config = dict(
    num_hidden_layers=9,
    hidden_size=96,
    num_attention_heads=2,
    num_key_value_heads=1,
    head_dim=64,
    intermediate_size=192,
    vocab_size=1024,
    hidden_act='swiglu',
    norm='layernorm',
    norm_place='pre',
    norm_eps=1e-05,
    positions='learned',
    qk_norm=True,
    attn_scale=0.125,
    bias='none',
    tie_word_embeddings=False,
    parallel_block=False,
    init='orth',
    init_std_qkv=0.051,
    init_std_o=0.0,
    init_std_up=0.051,
    init_std_down=0.0,
    optimizer='adamw',
    learning_rate=0.00463,
    lr_mult_o=1.17,
    lr_mult_up=0.661,
    beta1=0.9,
    beta2=0.98,
    lr_head=0.00629,
    warmup_steps=527,
    schedule='wsd',
    decay_fraction=0.71,
    decay_shape='linear',
    final_lr_fraction=0.0,
    batch_tokens=16384,
    max_seq_len=256,
    doc_mask=True,
    train_tokens=97710000,
    max_steps=5964,
    dataset='wikipedia_en',
)
Each number is 50 + 10 x the weight over the matrix's rms, rounded and kept within 0 to 99. Layers, rows and columns count from 0.

# layer 4 attention output (transposed), 128x96, rms 0.15, rows 6-29,69-93, columns 0-95
39 56 57 48 48 36 51 50 53 58 49 58 63 50 52 53 33 55 46 52 54 48 59 57 47 44 40 43 52 52 47 55 48 65 56 49 50 58 54 56 55 45 59 55 44 55 62 43 35 48 57 62 50 46 58 51 59 60 45 54 45 39 54 45 42 56 40 63 40 43 37 50 42 34 54 47 57 43 38 43 61 44 66 33 43 62 57 46 49 58 55 43 60 27 55 57
42 51 44 39 51 47 50 42 53 54 43 47 41 63 48 48 59 53 46 45 56 60 54 52 56 64 53 48 36 40 37 58 59 46 56 57 40 57 65 38 61 56 51 53 43 47 44 57 53 59 49 42 49 50 49 44 42 49 68 60 54 54 40 64 39 46 41 48 32 57 50 51 45 26 45 57 41 41 61 45 36 50 49 65 42 58 52 64 59 38 58 53 51 33 50 56
51 44 40 53 49 58 48 50 54 33 59 48 64 50 59 29 63 55 53 52 62 33 61 57 55 61 57 35 35 50 58 55 49 43 52 52 45 58 57 54 39 56 44 50 59 51 31 71 72 56 61 38 60 50 43 49 36 34 68 49 53 55 46 55 37 41 38 32 61 55 53 56 55 54 55 45 63 49 37 42 41 43 48 62 49 62 47 45 38 53 57 53 28 55 46 46
42 46 51 58 39 54 60 48 40 43 63 69 46 45 49 49 55 38 46 48 38 55 60 53 62 48 46 49 45 59 58 49 52 34 62 48 42 52 56 48 53 45 58 56 41 60 54 62 52 40 60 43 50 47 54 44 43 55 47 43 56 46 43 46 44 55 48 41 54 53 43 47 55 52 49 43 47 54 56 45 57 35 57 60 56 43 41 57 63 56 55 41 49 37 56 65
42 54 44 55 45 43 39 31 40 52 50 38 45 56 53 53 66 44 61 49 42 54 49 40 40 48 52 59 30 37 49 72 55 54 60 44 55 48 57 56 49 76 42 58 60 47 40 60 49 58 50 53 67 51 45 38 33 54 65 51 61 57 42 41 47 54 47 43 53 50 55 51 56 51 59 65 37 45 64 46 41 57 56 52 58 47 68 68 32 48 34 47 43 48 34 40
37 53 60 54 47 58 47 47 57 52 46 45 20 62 61 58 57 39 53 51 48 40 67 38 48 32 46 40 51 47 55 58 50 37 61 61 47 59 55 48 50 44 63 53 54 48 51 40 35 52 52 57 47 49 42 49 67 50 53 59 41 37 56 60 47 54 45 53 44 61 56 57 55 62 38 54 56 60 48 66 39 62 40 57 45 43 47 57 29 46 49 45 42 57 40 58
32 47 59 49 45 31 50 48 49 61 57 49 60 43 50 52 62 49 48 57 46 40 69 66 44 46 47 51 51 52 50 52 61 45 48 46 61 56 48 51 63 42 77 55 57 43 53 48 39 59 49 33 61 44 67 50 57 51 50 60 43 73 54 47 51 59 31 59 40 46 41 49 41 38 48 52 61 61 35 35 28 51 48 39 48 57 56 41 55 51 60 41 46 28 59 45
66 57 63 40 48 36 53 48 65 59 44 54 46 54 62 53 58 53 45 52 43 36 41 48 52 42 63 49 51 35 60 60 49 37 46 46 51 48 58 40 57 34 22 34 56 53 53 51 42 56 46 54 74 48 59 66 61 67 46 61 37 44 41 54 37 57 55 64 25 53 51 55 54 57 36 51 50 45 55 54 35 60 43 40 58 69 35 52 37 47 57 52 49 48 54 40
50 36 55 44 59 49 63 53 55 56 52 45 31 63 60 48 65 53 51 42 38 38 48 55 46 43 48 63 60 46 57 41 39 42 35 61 54 49 47 53 61 44 43 42 44 46 47 51 54 57 25 40 43 56 46 50 58 50 56 68 53 65 35 55 56 54 45 60 43 61 50 50 46 65 34 50 53 53 47 50 41 46 38 43 41 65 30 43 58 43 55 63 52 64 65 44
53 47 57 57 49 48 59 42 41 49 57 53 61 57 53 56 41 48 53 42 36 59 52 45 38 49 57 60 58 48 54 46 49 59 57 44 60 55 53 53 38 63 54 40 47 60 42 56 52 54 46 47 40 44 56 34 51 54 68 63 57 49 63 39 55 42 47 60 51 45 42 57 63 23 46 52 42 39 58 36 62 56 44 32 70 37 52 44 45 46 54 49 62 43 37 49
25 54 50 30 50 53 36 55 59 41 38 50 53 56 57 57 62 59 48 49 56 42 58 46 54 43 36 39 54 58 53 55 68 55 53 54 52 49 61 46 43 63 95 56 67 42 37 49 33 44 54 54 53 49 33 56 54 49 50 46 32 50 43 48 37 57 44 54 39 54 60 55 37 33 61 48 59 35 51 62 39 39 45 54 49 35 68 44 52 41 46 64 53 50 52 63
46 44 51 59 52 49 49 48 41 56 46 50 69 63 50 54 33 52 42 41 46 51 46 37 44 48 46 61 55 38 40 71 40 60 51 32 53 56 51 62 53 39 68 35 56 48 64 40 48 58 48 53 47 43 51 65 62 46 38 71 45 52 48 45 50 46 63 64 59 45 56 47 50 49 46 44 39 43 52 53 44 48 74 28 70 51 49 47 51 45 52 51 58 37 45 40
45 50 51 56 48 60 53 59 74 47 44 75 13 46 41 55 49 49 49 43 54 49 55 38 46 52 43 54 31 56 57 66 63 36 47 48 49 48 46 45 40 76 39 58 46 58 50 46 44 38 43 50 63 54 44 34 45 58 48 52 49 43 43 51 57 63 56 52 48 47 52 31 59 42 43 42 43 56 61 45 60 56 40 54 47 47 60 52 62 56 37 63 67 46 52 58
58 54 42 36 69 63 50 32 28 28 47 47 55 59 44 62 56 54 48 57 38 36 39 44 69 63 41 40 49 41 39 47 35 38 27 52 44 32 51 49 50 33 50 56 68 49 46 48 61 55 68 50 44 61 50 54 58 50 50 44 45 38 53 54 45 45 65 37 53 48 54 56 38 57 61 48 63 50 46 63 59 43 51 71 47 48 51 52 56 52 63 58 46 66 55 52
47 55 58 65 48 65 58 68 66 53 49 45 48 46 43 36 31 54 44 55 40 44 46 47 54 52 49 45 45 54 48 53 55 59 39 37 59 61 53 51 52 37 53 49 55 53 52 43 40 54 58 48 63 30 66 54 60 52 37 48 43 46 55 51 50 52 41 50 57 37 44 48 51 47 61 50 56 51 53 48 60 51 37 29 49 60 51 42 53 33 58 47 47 52 51 61
38 56 58 38 53 49 42 51 57 39 54 45 40 55 57 64 58 47 60 43 60 49 54 50 50 42 47 44 51 40 57 39 59 38 44 38 51 57 51 45 56 48 52 43 67 66 40 53 56 43 47 51 59 60 48 45 41 46 65 50 44 39 69 41 57 46 65 51 43 38 44 46 65 50 52 60 52 66 62 39 49 49 38 56 48 50 52 59 49 40 41 50 44 66 40 56
52 48 36 37 52 49 53 37 48 53 60 41 55 44 40 51 48 52 56 54 56 42 56 54 57 55 53 43 49 41 36 33 51 48 50 55 57 47 58 51 56 52 44 56 47 42 44 55 60 35 55 57 36 59 34 51 54 36 73 28 63 49 71 53 63 40 53 47 58 59 59 54 38 37 53 40 61 43 42 67 62 37 39 62 41 62 47 38 55 48 52 47 53 58 58 48
37 46 52 55 55 59 54 52 43 45 43 48 46 58 55 58 43 43 52 52 55 43 52 34 31 42 45 36 60 64 56 70 56 52 44 51 54 45 56 52 22 74 50 52 48 49 50 35 35 44 52 50 58 40 51 59 60 52 43 67 47 40 54 51 47 60 56 50 57 59 51 47 46 49 65 49 59 42 44 68 48 48 30 40 50 38 70 51 42 57 60 58 62 50 38 57
51 62 54 52 52 56 43 63 45 30 46 51 50 46 45 45 39 51 49 43 54 53 28 32 46 55 41 52 49 55 58 54 43 57 66 43 64 43 48 49 29 56 42 63 59 44 49 27 41 41 76 70 48 49 37 53 58 55 34 56 48 46 63 59 48 48 52 52 49 41 44 38 36 60 67 52 51 51 59 70 63 48 67 35 55 49 38 45 52 33 68 61 60 56 43 55
58 49 52 39 43 41 58 53 67 50 58 55 17 47 44 45 60 49 42 55 45 36 54 58 51 38 58 50 49 48 66 43 66 43 39 38 64 57 56 35 64 47 38 52 57 52 56 54 39 43 46 29 66 54 46 38 49 52 54 50 42 57 58 55 49 62 51 54 61 57 52 47 60 55 53 62 54 62 47 32 55 61 08 46 45 54 52 54 48 64 47 50 42 47 43 50
57 55 46 60 41 57 50 52 39 43 48 65 56 57 43 48 51 57 56 51 55 45 62 44 45 46 44 37 34 48 45 46 48 54 60 44 57 52 48 50 53 72 40 45 51 56 41 42 55 50 69 57 50 51 40 42 55 49 59 52 62 41 68 52 51 57 48 33 47 44 57 47 63 50 49 52 57 62 51 47 59 52 73 45 35 56 56 49 24 51 35 44 45 53 38 54
58 57 36 40 32 41 41 54 53 66 42 32 53 55 51 58 39 37 37 56 63 52 47 45 63 47 55 55 56 58 47 58 60 59 40 37 57 64 47 60 56 59 58 57 62 38 67 60 41 49 57 32 60 50 43 43 30 48 48 50 35 46 53 54 43 55 36 71 75 59 50 54 64 40 65 43 43 45 49 39 49 51 25 43 51 36 84 48 55 44 50 42 38 42 46 56
48 41 49 36 41 52 58 48 48 63 55 36 39 53 46 46 46 44 45 38 47 61 56 55 58 49 63 56 52 34 52 49 52 66 63 45 56 55 40 52 51 50 54 56 49 53 46 38 62 47 26 54 41 67 41 46 33 51 53 45 52 56 46 38 60 41 45 67 62 49 60 62 43 60 34 43 59 46 53 57 55 45 30 38 52 52 39 46 68 39 47 61 67 65 45 65
45 54 34 54 49 50 50 43 52 53 38 60 63 52 51 57 35 56 58 46 72 44 47 50 54 41 48 53 50 39 46 56 51 48 61 20 60 62 53 44 53 53 57 52 52 61 49 64 54 46 66 47 42 73 49 59 50 56 56 48 52 49 59 47 28 41 61 44 53 47 55 50 55 23 52 58 45 52 50 52 40 60 59 47 48 51 57 50 43 58 32 59 34 47 38 37
63 50 41 60 44 40 61 47 52 64 56 60 29 36 53 43 50 29 58 58 39 40 77 53 44 50 49 55 37 61 65 59 59 50 65 37 55 35 52 46 51 70 35 57 53 55 48 62 48 55 56 50 42 71 62 22 61 46 44 50 36 47 46 69 37 60 36 47 56 38 50 43 36 42 45 59 49 61 53 44 46 48 08 60 57 34 59 57 30 72 31 58 52 66 49 60
32 41 51 49 62 78 26 41 49 62 49 59 54 51 52 55 53 52 49 61 33 53 49 37 43 56 47 51 69 61 41 68 36 36 54 55 54 49 41 57 47 61 62 62 43 47 67 53 49 46 46 49 54 64 45 55 43 60 35 48 36 23 59 41 62 34 61 45 44 37 43 46 49 53 52 49 41 40 56 59 46 32 61 56 56 37 52 50 62 42 56 52 66 47 58 39
44 53 66 55 53 55 52 43 44 47 51 53 46 39 53 47 43 63 62 47 54 52 51 45 40 49 34 61 61 54 38 49 30 35 34 49 73 48 27 66 46 61 36 56 55 53 69 57 49 45 44 48 61 48 47 42 45 53 50 32 53 55 51 35 65 41 33 48 46 56 57 32 41 39 40 68 59 47 46 45 43 55 61 54 30 43 65 56 62 43 62 51 47 64 63 53
66 44 51 38 49 58 57 67 53 55 43 56 73 63 52 47 53 35 46 40 34 65 51 49 54 64 46 57 55 64 48 37 35 41 48 28 43 52 60 53 34 36 29 51 57 57 46 41 56 52 48 40 49 52 50 47 55 71 53 39 33 59 60 60 76 36 41 54 46 40 54 58 62 65 27 48 56 52 51 51 39 58 60 51 63 26 54 51 49 47 64 68 56 43 55 08
61 53 19 44 66 60 38 38 52 56 51 72 40 40 36 58 42 67 44 46 48 48 37 56 48 72 49 43 51 37 67 57 35 42 42 29 54 52 65 61 56 34 58 43 55 45 54 49 46 49 51 59 52 50 37 64 63 64 37 48 55 68 54 36 32 67 49 52 64 42 53 36 23 50 47 56 53 50 54 56 65 52 41 42 52 72 50 46 53 35 41 45 48 47 72 52
44 63 57 53 40 58 58 51 65 36 51 51 40 27 37 63 57 33 52 37 48 72 70 67 48 61 44 57 40 65 45 31 26 56 39 60 41 66 64 59 57 59 78 51 44 54 77 39 54 45 39 51 52 51 44 43 49 53 41 45 67 52 66 52 50 46 58 59 56 45 28 49 62 47 60 55 46 47 44 21 45 54 60 57 40 44 34 46 53 43 50 44 25 49 54 45
33 65 39 51 64 52 50 45 57 36 57 49 43 45 15 42 44 45 75 49 45 58 53 28 49 62 38 60 54 59 48 49 58 40 47 67 51 36 32 56 63 52 66 63 61 58 52 42 56 52 47 52 59 62 53 51 61 55 44 37 41 51 56 44 50 45 62 56 64 46 36 30 39 59 38 67 45 44 46 62 73 54 39 50 73 57 55 44 51 39 63 39 29 45 40 43
30 53 48 50 43 55 46 62 48 59 48 58 55 53 46 54 61 42 45 51 44 59 64 25 47 58 52 29 29 57 63 62 51 58 67 65 47 53 49 46 54 65 70 58 58 38 38 60 43 44 44 65 48 46 69 30 55 55 50 23 50 40 50 53 41 51 73 46 48 66 47 54 22 08 45 54 39 50 55 48 59 62 44 33 55 43 55 57 51 40 63 53 71 38 61 42
64 36 43 50 45 64 62 49 58 49 60 43 65 30 49 54 37 59 61 57 46 84 57 44 38 55 41 58 59 64 64 36 50 46 60 40 51 57 56 57 57 62 28 31 45 49 52 51 41 45 47 41 57 39 53 68 42 51 47 44 53 37 71 39 65 40 63 51 56 46 35 51 52 39 46 55 38 24 51 46 51 39 43 52 53 60 42 47 49 46 57 49 36 62 56 48
61 46 51 66 40 42 57 56 37 58 54 51 48 56 54 24 61 62 50 52 60 48 43 45 44 41 46 58 51 45 56 29 55 45 46 40 66 61 45 55 36 64 27 56 48 43 53 46 57 60 47 45 71 24 41 57 46 53 58 30 58 72 40 48 51 24 46 57 49 70 55 52 40 38 28 55 54 65 61 33 64 52 29 31 40 45 60 68 42 65 51 37 51 58 61 77
40 61 48 41 46 67 71 45 64 38 38 42 53 45 51 57 49 42 54 68 45 28 47 51 44 57 38 45 59 48 40 37 45 56 54 38 60 59 60 45 57 34 58 53 60 42 49 22 57 47 47 43 54 43 30 70 65 35 64 83 39 56 57 52 45 46 50 44 54 43 31 54 54 59 54 54 45 51 67 64 44 41 40 55 57 44 47 66 43 46 54 59 50 58 66 40
35 41 51 62 48 56 45 44 50 42 58 55 53 44 44 56 63 54 52 48 46 70 43 56 40 40 51 53 50 41 59 49 51 52 75 60 43 64 42 62 67 54 97 39 40 46 35 57 27 31 59 45 45 44 45 37 37 43 47 53 53 63 58 39 64 45 43 57 47 59 53 37 56 49 15 64 42 53 50 46 54 63 50 59 62 30 66 65 51 31 46 44 30 44 48 74
40 57 54 52 54 48 54 43 54 47 64 54 59 51 53 46 51 54 62 58 56 48 45 54 43 39 50 53 60 44 63 45 37 58 63 58 64 72 38 47 42 53 75 52 29 60 64 51 49 50 51 54 49 36 46 77 31 55 37 33 42 31 56 66 43 33 59 54 57 48 32 48 60 35 58 50 24 42 51 42 49 35 71 64 54 60 46 49 34 45 55 38 26 44 48 63
26 44 56 43 33 68 39 52 62 41 51 49 28 56 59 72 31 73 52 60 48 54 42 53 47 52 44 43 69 43 52 59 51 37 48 38 60 62 42 53 44 54 40 52 50 42 43 65 40 47 52 49 63 53 53 52 52 48 41 37 63 62 38 41 56 37 40 56 55 45 49 48 48 55 48 34 74 57 48 38 35 52 38 59 37 48 57 40 68 56 61 50 60 43 60 72
54 46 54 71 26 51 55 51 44 58 51 57 75 34 55 60 44 32 56 66 33 66 43 44 54 43 49 60 50 45 41 50 63 60 59 59 70 53 42 33 48 41 51 41 37 72 55 59 69 66 50 54 45 63 63 43 15 53 38 59 56 47 32 65 33 38 52 64 39 36 50 57 44 44 49 44 52 72 37 31 58 44 65 51 42 28 52 48 45 57 48 58 50 33 37 63
63 45 58 38 56 70 59 66 50 52 56 42 46 80 57 49 55 49 49 46 51 41 53 48 36 61 42 59 58 52 56 66 69 27 45 40 71 46 39 49 38 54 41 50 65 58 55 60 56 39 43 39 67 72 48 56 61 52 56 26 28 57 48 56 54 48 36 66 39 29 48 28 43 59 57 54 52 51 38 45 31 44 39 43 51 52 54 48 53 49 44 47 53 41 62 35
34 51 79 44 33 49 42 50 72 52 61 28 36 58 57 50 42 59 58 45 43 57 60 43 47 52 43 47 49 56 46 53 56 50 52 36 52 60 49 52 51 39 65 56 59 56 46 47 45 39 57 50 58 44 49 56 47 58 45 40 86 36 59 38 45 32 58 54 44 38 38 49 59 71 61 44 66 59 41 51 42 49 47 45 46 33 44 46 63 43 26 66 42 66 49 57
21 47 38 62 26 53 54 55 54 63 51 57 49 46 66 28 42 35 56 53 63 54 57 42 64 50 61 44 52 42 62 55 56 44 42 59 42 54 53 53 46 57 44 34 56 37 38 63 35 59 33 63 44 59 59 31 55 38 45 37 65 39 40 60 38 53 49 34 38 66 58 50 44 52 49 50 54 76 58 37 47 58 59 58 38 43 43 33 46 72 47 73 59 50 60 61
28 41 31 64 58 46 69 64 51 32 47 41 44 55 41 43 42 40 51 64 41 46 39 58 50 66 43 29 68 29 53 45 56 77 72 66 26 50 75 44 62 57 67 62 52 25 44 53 48 39 69 46 39 45 49 55 51 49 44 53 38 53 40 40 72 49 46 50 52 60 47 53 61 85 31 43 48 55 55 44 48 46 42 61 66 58 35 52 44 46 49 39 45 41 45 61
34 52 59 45 43 56 51 38 58 49 52 39 60 56 61 57 51 47 66 44 35 51 33 34 40 53 53 48 72 31 36 68 59 58 53 67 45 44 51 38 42 47 62 48 64 49 22 63 47 54 62 59 47 55 65 63 41 44 40 59 58 51 44 65 46 57 51 53 52 36 39 58 57 51 34 47 57 54 53 44 29 50 53 48 55 57 48 39 42 51 65 58 52 41 32 69
52 46 60 29 48 55 56 55 47 49 36 52 50 52 66 58 49 44 35 51 47 59 60 53 64 43 46 56 69 54 55 58 58 56 42 44 49 50 52 43 54 66 34 58 57 47 48 52 51 40 46 42 49 47 49 35 55 54 59 29 36 41 34 47 61 49 55 55 58 50 60 50 52 50 45 49 55 45 52 51 46 55 30 46 36 39 52 48 63 65 52 56 59 58 47 45
35 69 34 65 42 43 46 33 63 46 53 50 66 63 40 26 41 46 49 39 27 43 64 41 52 62 69 46 45 60 39 48 32 63 48 66 46 60 71 61 64 37 47 75 61 37 39 47 52 52 47 49 59 44 73 43 62 53 33 47 55 57 54 62 22 50 37 58 55 47 26 50 40 78 40 60 62 53 54 57 61 41 50 44 48 47 56 61 43 46 55 63 36 45 54 37
62 40 58 41 54 50 35 51 37 37 47 56 47 68 60 57 69 31 28 51 46 34 35 45 37 49 61 36 48 39 47 59 56 42 47 53 43 47 63 51 49 50 62 52 40 52 45 55 54 48 66 57 43 52 38 56 60 62 56 43 48 50 31 53 72 54 68 48 31 48 81 32 57 65 59 62 65 69 51 33 33 47 48 66 55 30 30 35 60 42 40 65 52 46 59 41
31 53 57 55 78 51 62 31 54 58 54 51 32 43 51 27 43 49 70 44 54 53 40 50 46 39 72 59 58 39 69 33 46 38 40 39 63 55 46 45 40 42 62 61 61 62 58 45 42 56 50 53 50 40 27 56 32 56 36 50 52 53 54 66 48 44 41 50 51 67 56 40 55 75 61 51 41 60 54 39 56 53 36 43 54 59 34 52 45 34 36 52 28 70 56 68
42 59 58 66 42 39 46 35 51 41 46 57 74 55 50 51 45 57 46 39 47 49 44 42 62 44 51 45 72 39 50 45 47 60 59 31 52 61 45 61 50 48 71 57 62 32 50 50 45 57 64 65 30 55 52 39 77 49 35 44 30 48 48 55 45 49 46 47 43 43 50 37 52 69 30 40 48 50 49 56 53 54 59 72 65 29 52 44 46 67 47 72 20 59 49 56
# layer 4 attention value, 64x96, rms 0.129, rows 6-29, columns 0-95
44 56 36 51 60 47 61 47 43 66 55 48 40 44 47 27 67 61 39 50 60 46 63 66 29 45 57 52 57 56 73 44 55 55 54 57 45 56 68 40 48 54 53 46 54 42 49 44 55 59 47 39 63 63 59 53 44 38 53 52 64 47 47 57 46 48 40 53 56 59 34 43 37 53 40 43 57 38 63 54 42 42 52 58 53 53 50 46 54 36 67 66 43 62 56 44
46 49 33 53 49 55 59 57 60 64 54 51 54 43 55 74 59 33 43 42 44 39 47 41 52 60 59 38 42 53 49 37 62 56 55 34 60 47 69 40 33 51 48 52 37 37 52 58 40 54 36 47 47 44 55 55 54 45 40 42 65 61 61 45 56 54 60 65 49 61 46 45 54 49 40 32 43 35 63 49 59 40 55 59 54 55 54 33 46 36 56 53 59 62 42 66
50 72 38 71 56 36 52 45 45 61 50 47 50 53 50 59 60 60 41 39 49 34 53 33 47 46 62 56 38 51 42 53 57 53 51 69 51 46 33 30 61 52 56 53 36 67 41 66 38 62 50 51 50 32 43 54 66 36 56 45 38 63 50 46 43 41 62 35 54 45 38 27 56 58 71 44 55 51 60 45 31 55 49 57 60 43 52 53 45 61 42 62 59 44 62 60
37 51 58 53 63 41 46 48 57 36 45 58 45 59 53 70 50 48 56 60 51 66 45 63 43 33 55 70 41 42 38 65 58 57 43 42 46 50 58 53 39 42 33 48 47 62 45 44 50 51 38 50 50 45 48 51 63 60 49 53 59 43 46 64 73 57 27 54 53 59 50 32 53 43 35 61 68 53 47 53 47 49 58 57 43 45 52 45 28 46 53 47 55 55 43 48
60 32 46 47 76 39 63 58 68 65 46 47 51 47 59 41 55 58 61 37 51 58 36 23 57 55 58 44 60 38 53 54 62 28 60 48 63 47 48 56 53 63 46 39 38 51 41 46 44 53 52 48 29 62 52 49 48 33 66 52 50 47 54 44 63 54 65 60 37 40 34 37 39 41 46 45 54 40 49 51 72 50 50 46 42 43 43 52 40 48 36 56 53 41 58 66
50 39 46 50 62 48 35 50 51 41 38 55 55 52 45 34 43 51 51 59 55 54 61 53 51 48 55 48 40 41 49 43 52 59 59 27 79 55 42 36 43 49 38 56 47 34 48 42 41 51 48 41 32 72 60 54 34 59 42 49 55 53 49 51 51 48 47 69 44 51 42 44 60 52 56 33 39 54 68 50 37 66 48 50 59 44 57 73 51 60 58 57 79 50 69 34
45 51 42 37 60 41 52 46 46 25 45 46 46 33 58 43 63 44 44 51 50 41 71 53 63 47 58 54 65 53 59 41 25 58 62 54 34 60 43 43 63 50 40 58 51 60 42 65 35 56 32 43 50 53 39 52 52 49 63 59 48 51 31 75 51 56 39 64 49 52 44 38 55 40 58 28 54 57 41 64 56 48 59 55 38 55 28 47 62 55 43 47 44 55 54 44
49 53 42 63 65 46 52 55 60 52 56 43 43 51 42 31 49 50 52 37 47 47 48 67 54 49 52 56 31 52 51 37 60 43 67 66 62 38 43 56 70 52 53 48 60 38 41 46 46 48 60 56 42 55 57 38 48 58 50 53 50 56 44 62 41 40 44 57 53 53 26 41 68 42 51 31 46 56 47 46 37 27 63 67 36 34 64 68 50 56 51 44 60 53 37 55
43 62 37 47 47 40 46 49 47 36 62 34 48 57 73 57 47 33 50 52 42 51 47 46 55 66 71 38 42 56 41 35 48 57 53 46 53 50 44 48 65 63 50 41 44 47 68 59 24 40 64 54 48 32 58 39 48 54 23 38 52 51 45 55 61 68 49 44 67 45 45 59 75 57 58 47 46 48 49 49 55 61 67 37 47 64 63 34 57 55 58 28 63 60 35 50
53 52 48 58 48 56 23 44 42 58 51 43 52 57 57 44 64 61 54 46 45 70 51 59 48 70 54 56 47 43 59 38 60 34 48 65 57 33 42 41 66 51 44 59 56 50 59 51 51 42 43 44 54 52 27 53 35 41 43 39 59 60 58 60 54 49 72 44 52 49 63 75 33 55 45 43 68 56 40 54 50 50 47 50 41 39 60 54 50 48 46 55 30 24 46 56
54 39 34 58 57 44 53 59 60 55 43 66 48 51 47 39 34 38 42 34 36 49 46 50 43 39 78 40 43 46 50 25 55 59 48 49 49 29 35 51 44 54 46 45 36 62 67 77 67 51 46 54 48 45 63 52 46 59 60 54 60 49 27 54 29 49 50 71 52 35 53 32 52 44 48 48 55 55 50 59 35 37 53 55 52 79 59 57 58 52 48 57 69 56 35 35
51 51 29 59 70 57 51 52 54 65 59 53 48 44 55 32 32 38 64 60 53 46 48 61 55 55 40 40 48 40 68 50 50 40 51 49 52 48 44 52 67 54 45 50 47 37 33 51 35 30 57 47 64 71 51 28 60 39 43 54 47 49 49 45 45 71 55 38 31 51 32 57 59 57 53 61 52 46 43 48 58 49 55 48 35 52 64 43 67 54 55 53 41 57 50 46
41 47 46 51 40 54 47 53 41 65 40 73 48 47 72 39 61 59 47 43 55 45 56 44 49 27 72 59 39 46 34 49 57 46 55 62 56 46 63 67 35 43 47 44 65 42 59 57 53 41 39 42 56 55 67 63 64 59 34 39 63 62 59 46 56 59 52 46 45 58 49 47 48 48 46 53 50 23 49 55 52 32 55 50 54 54 52 42 50 48 60 55 32 63 30 66
53 55 54 46 42 42 57 52 42 65 37 81 41 71 59 41 53 53 37 35 42 43 58 53 34 51 58 30 77 47 46 36 51 48 58 34 47 69 51 39 45 44 54 61 39 45 28 59 63 48 64 59 44 52 50 34 55 68 42 55 54 45 34 35 56 45 62 46 59 70 44 40 66 64 55 64 49 49 54 54 61 45 52 38 63 52 66 59 46 41 38 49 39 39 64 35
38 66 46 61 45 60 47 52 39 48 40 38 58 40 46 52 52 61 31 58 49 54 50 59 58 40 76 58 49 47 60 51 34 55 75 49 46 53 49 45 50 47 50 44 49 48 33 42 41 49 48 53 60 71 61 47 75 47 46 47 58 57 59 62 33 54 59 35 58 54 43 45 53 53 43 43 36 50 61 42 54 59 43 53 52 43 70 25 44 57 56 47 43 54 48 42
51 51 54 45 50 52 48 43 42 65 55 62 43 46 63 43 45 66 37 45 51 50 46 44 54 53 46 54 53 40 40 18 44 44 60 49 49 10 56 64 51 41 55 48 42 35 46 39 53 55 71 60 48 54 68 63 48 45 59 54 40 55 36 49 50 64 70 56 62 48 52 53 60 53 57 38 50 17 39 49 63 53 45 51 44 43 53 49 43 51 56 48 54 48 56 61
49 47 64 45 31 51 53 49 42 37 36 72 42 42 49 43 47 67 32 48 60 48 57 57 64 70 49 38 49 52 53 44 58 57 48 39 41 70 47 56 47 48 51 58 51 77 51 47 51 64 42 62 42 35 53 70 51 44 57 51 44 47 36 41 64 48 37 56 43 52 39 64 51 59 49 54 42 41 47 43 58 64 52 51 50 58 35 56 54 51 40 30 48 62 33 61
43 44 58 46 54 71 47 55 51 47 43 62 52 59 47 45 55 66 51 28 53 66 53 73 59 31 52 58 25 46 64 50 69 53 49 51 63 54 32 67 58 46 43 42 54 58 67 55 63 49 41 49 62 37 50 44 39 48 42 48 39 50 45 49 33 42 55 44 40 29 59 53 41 54 55 54 54 77 56 64 36 39 54 39 57 51 42 49 78 62 43 58 45 46 73 46
52 48 67 62 52 69 47 52 47 57 33 72 48 57 54 49 51 57 32 62 45 63 71 56 35 15 50 46 32 45 56 41 46 32 46 42 54 56 54 71 53 45 51 42 70 47 50 52 69 59 32 50 54 48 55 45 45 37 34 52 38 54 49 47 53 50 65 41 60 52 55 56 69 57 64 55 39 52 44 47 50 58 45 58 51 45 47 52 42 56 55 61 45 38 44 37
51 58 39 52 53 50 48 50 50 46 43 37 54 48 45 51 53 55 50 49 53 48 49 46 50 60 54 53 41 60 46 48 38 52 63 73 59 44 43 71 44 49 60 63 40 51 45 54 52 44 38 56 69 47 39 58 51 58 43 48 63 43 35 58 36 29 45 39 34 59 42 50 48 45 62 36 40 35 37 45 61 44 51 49 55 55 43 38 49 60 50 64 50 43 62 57
58 44 50 37 57 46 36 42 50 39 38 66 41 55 51 56 49 45 25 56 47 62 57 38 44 41 72 63 54 43 47 55 67 50 49 52 62 55 36 45 48 50 41 52 46 62 60 40 35 63 60 55 59 47 46 72 33 34 59 66 51 45 44 42 64 56 72 58 38 49 53 49 25 51 58 31 43 59 48 71 56 64 46 57 45 40 42 55 57 41 51 54 55 57 56 51
30 53 58 57 58 62 70 40 51 42 43 52 52 46 44 40 53 68 36 33 66 60 48 55 62 53 55 47 54 71 53 45 37 47 43 58 30 46 62 58 45 52 49 53 32 50 48 67 54 55 40 39 49 52 48 44 60 43 44 71 45 55 58 50 25 39 68 24 44 55 57 53 27 45 47 65 42 46 39 42 48 56 47 52 50 78 49 47 60 51 45 60 55 41 63 66
41 49 42 56 61 62 33 53 56 56 73 64 49 42 71 46 45 55 48 75 37 38 36 51 47 65 30 52 33 46 60 46 40 54 37 58 59 56 57 62 50 59 45 29 49 46 50 45 46 52 66 60 35 32 44 52 66 44 33 47 36 46 49 41 57 50 52 51 46 42 46 59 60 58 41 60 28 55 47 36 69 59 51 51 39 64 64 57 45 46 53 36 60 49 58 37
50 34 41 58 49 71 40 53 51 67 29 66 51 52 41 41 36 47 46 42 46 67 56 53 54 54 59 42 53 39 40 56 50 74 38 66 44 29 49 52 48 44 51 59 56 58 64 47 40 40 47 49 65 31 53 55 40 52 55 52 44 54 36 42 59 36 61 45 44 65 34 48 34 50 50 48 45 36 50 50 50 55 44 51 43 57 57 42 57 68 42 57 75 62 80 56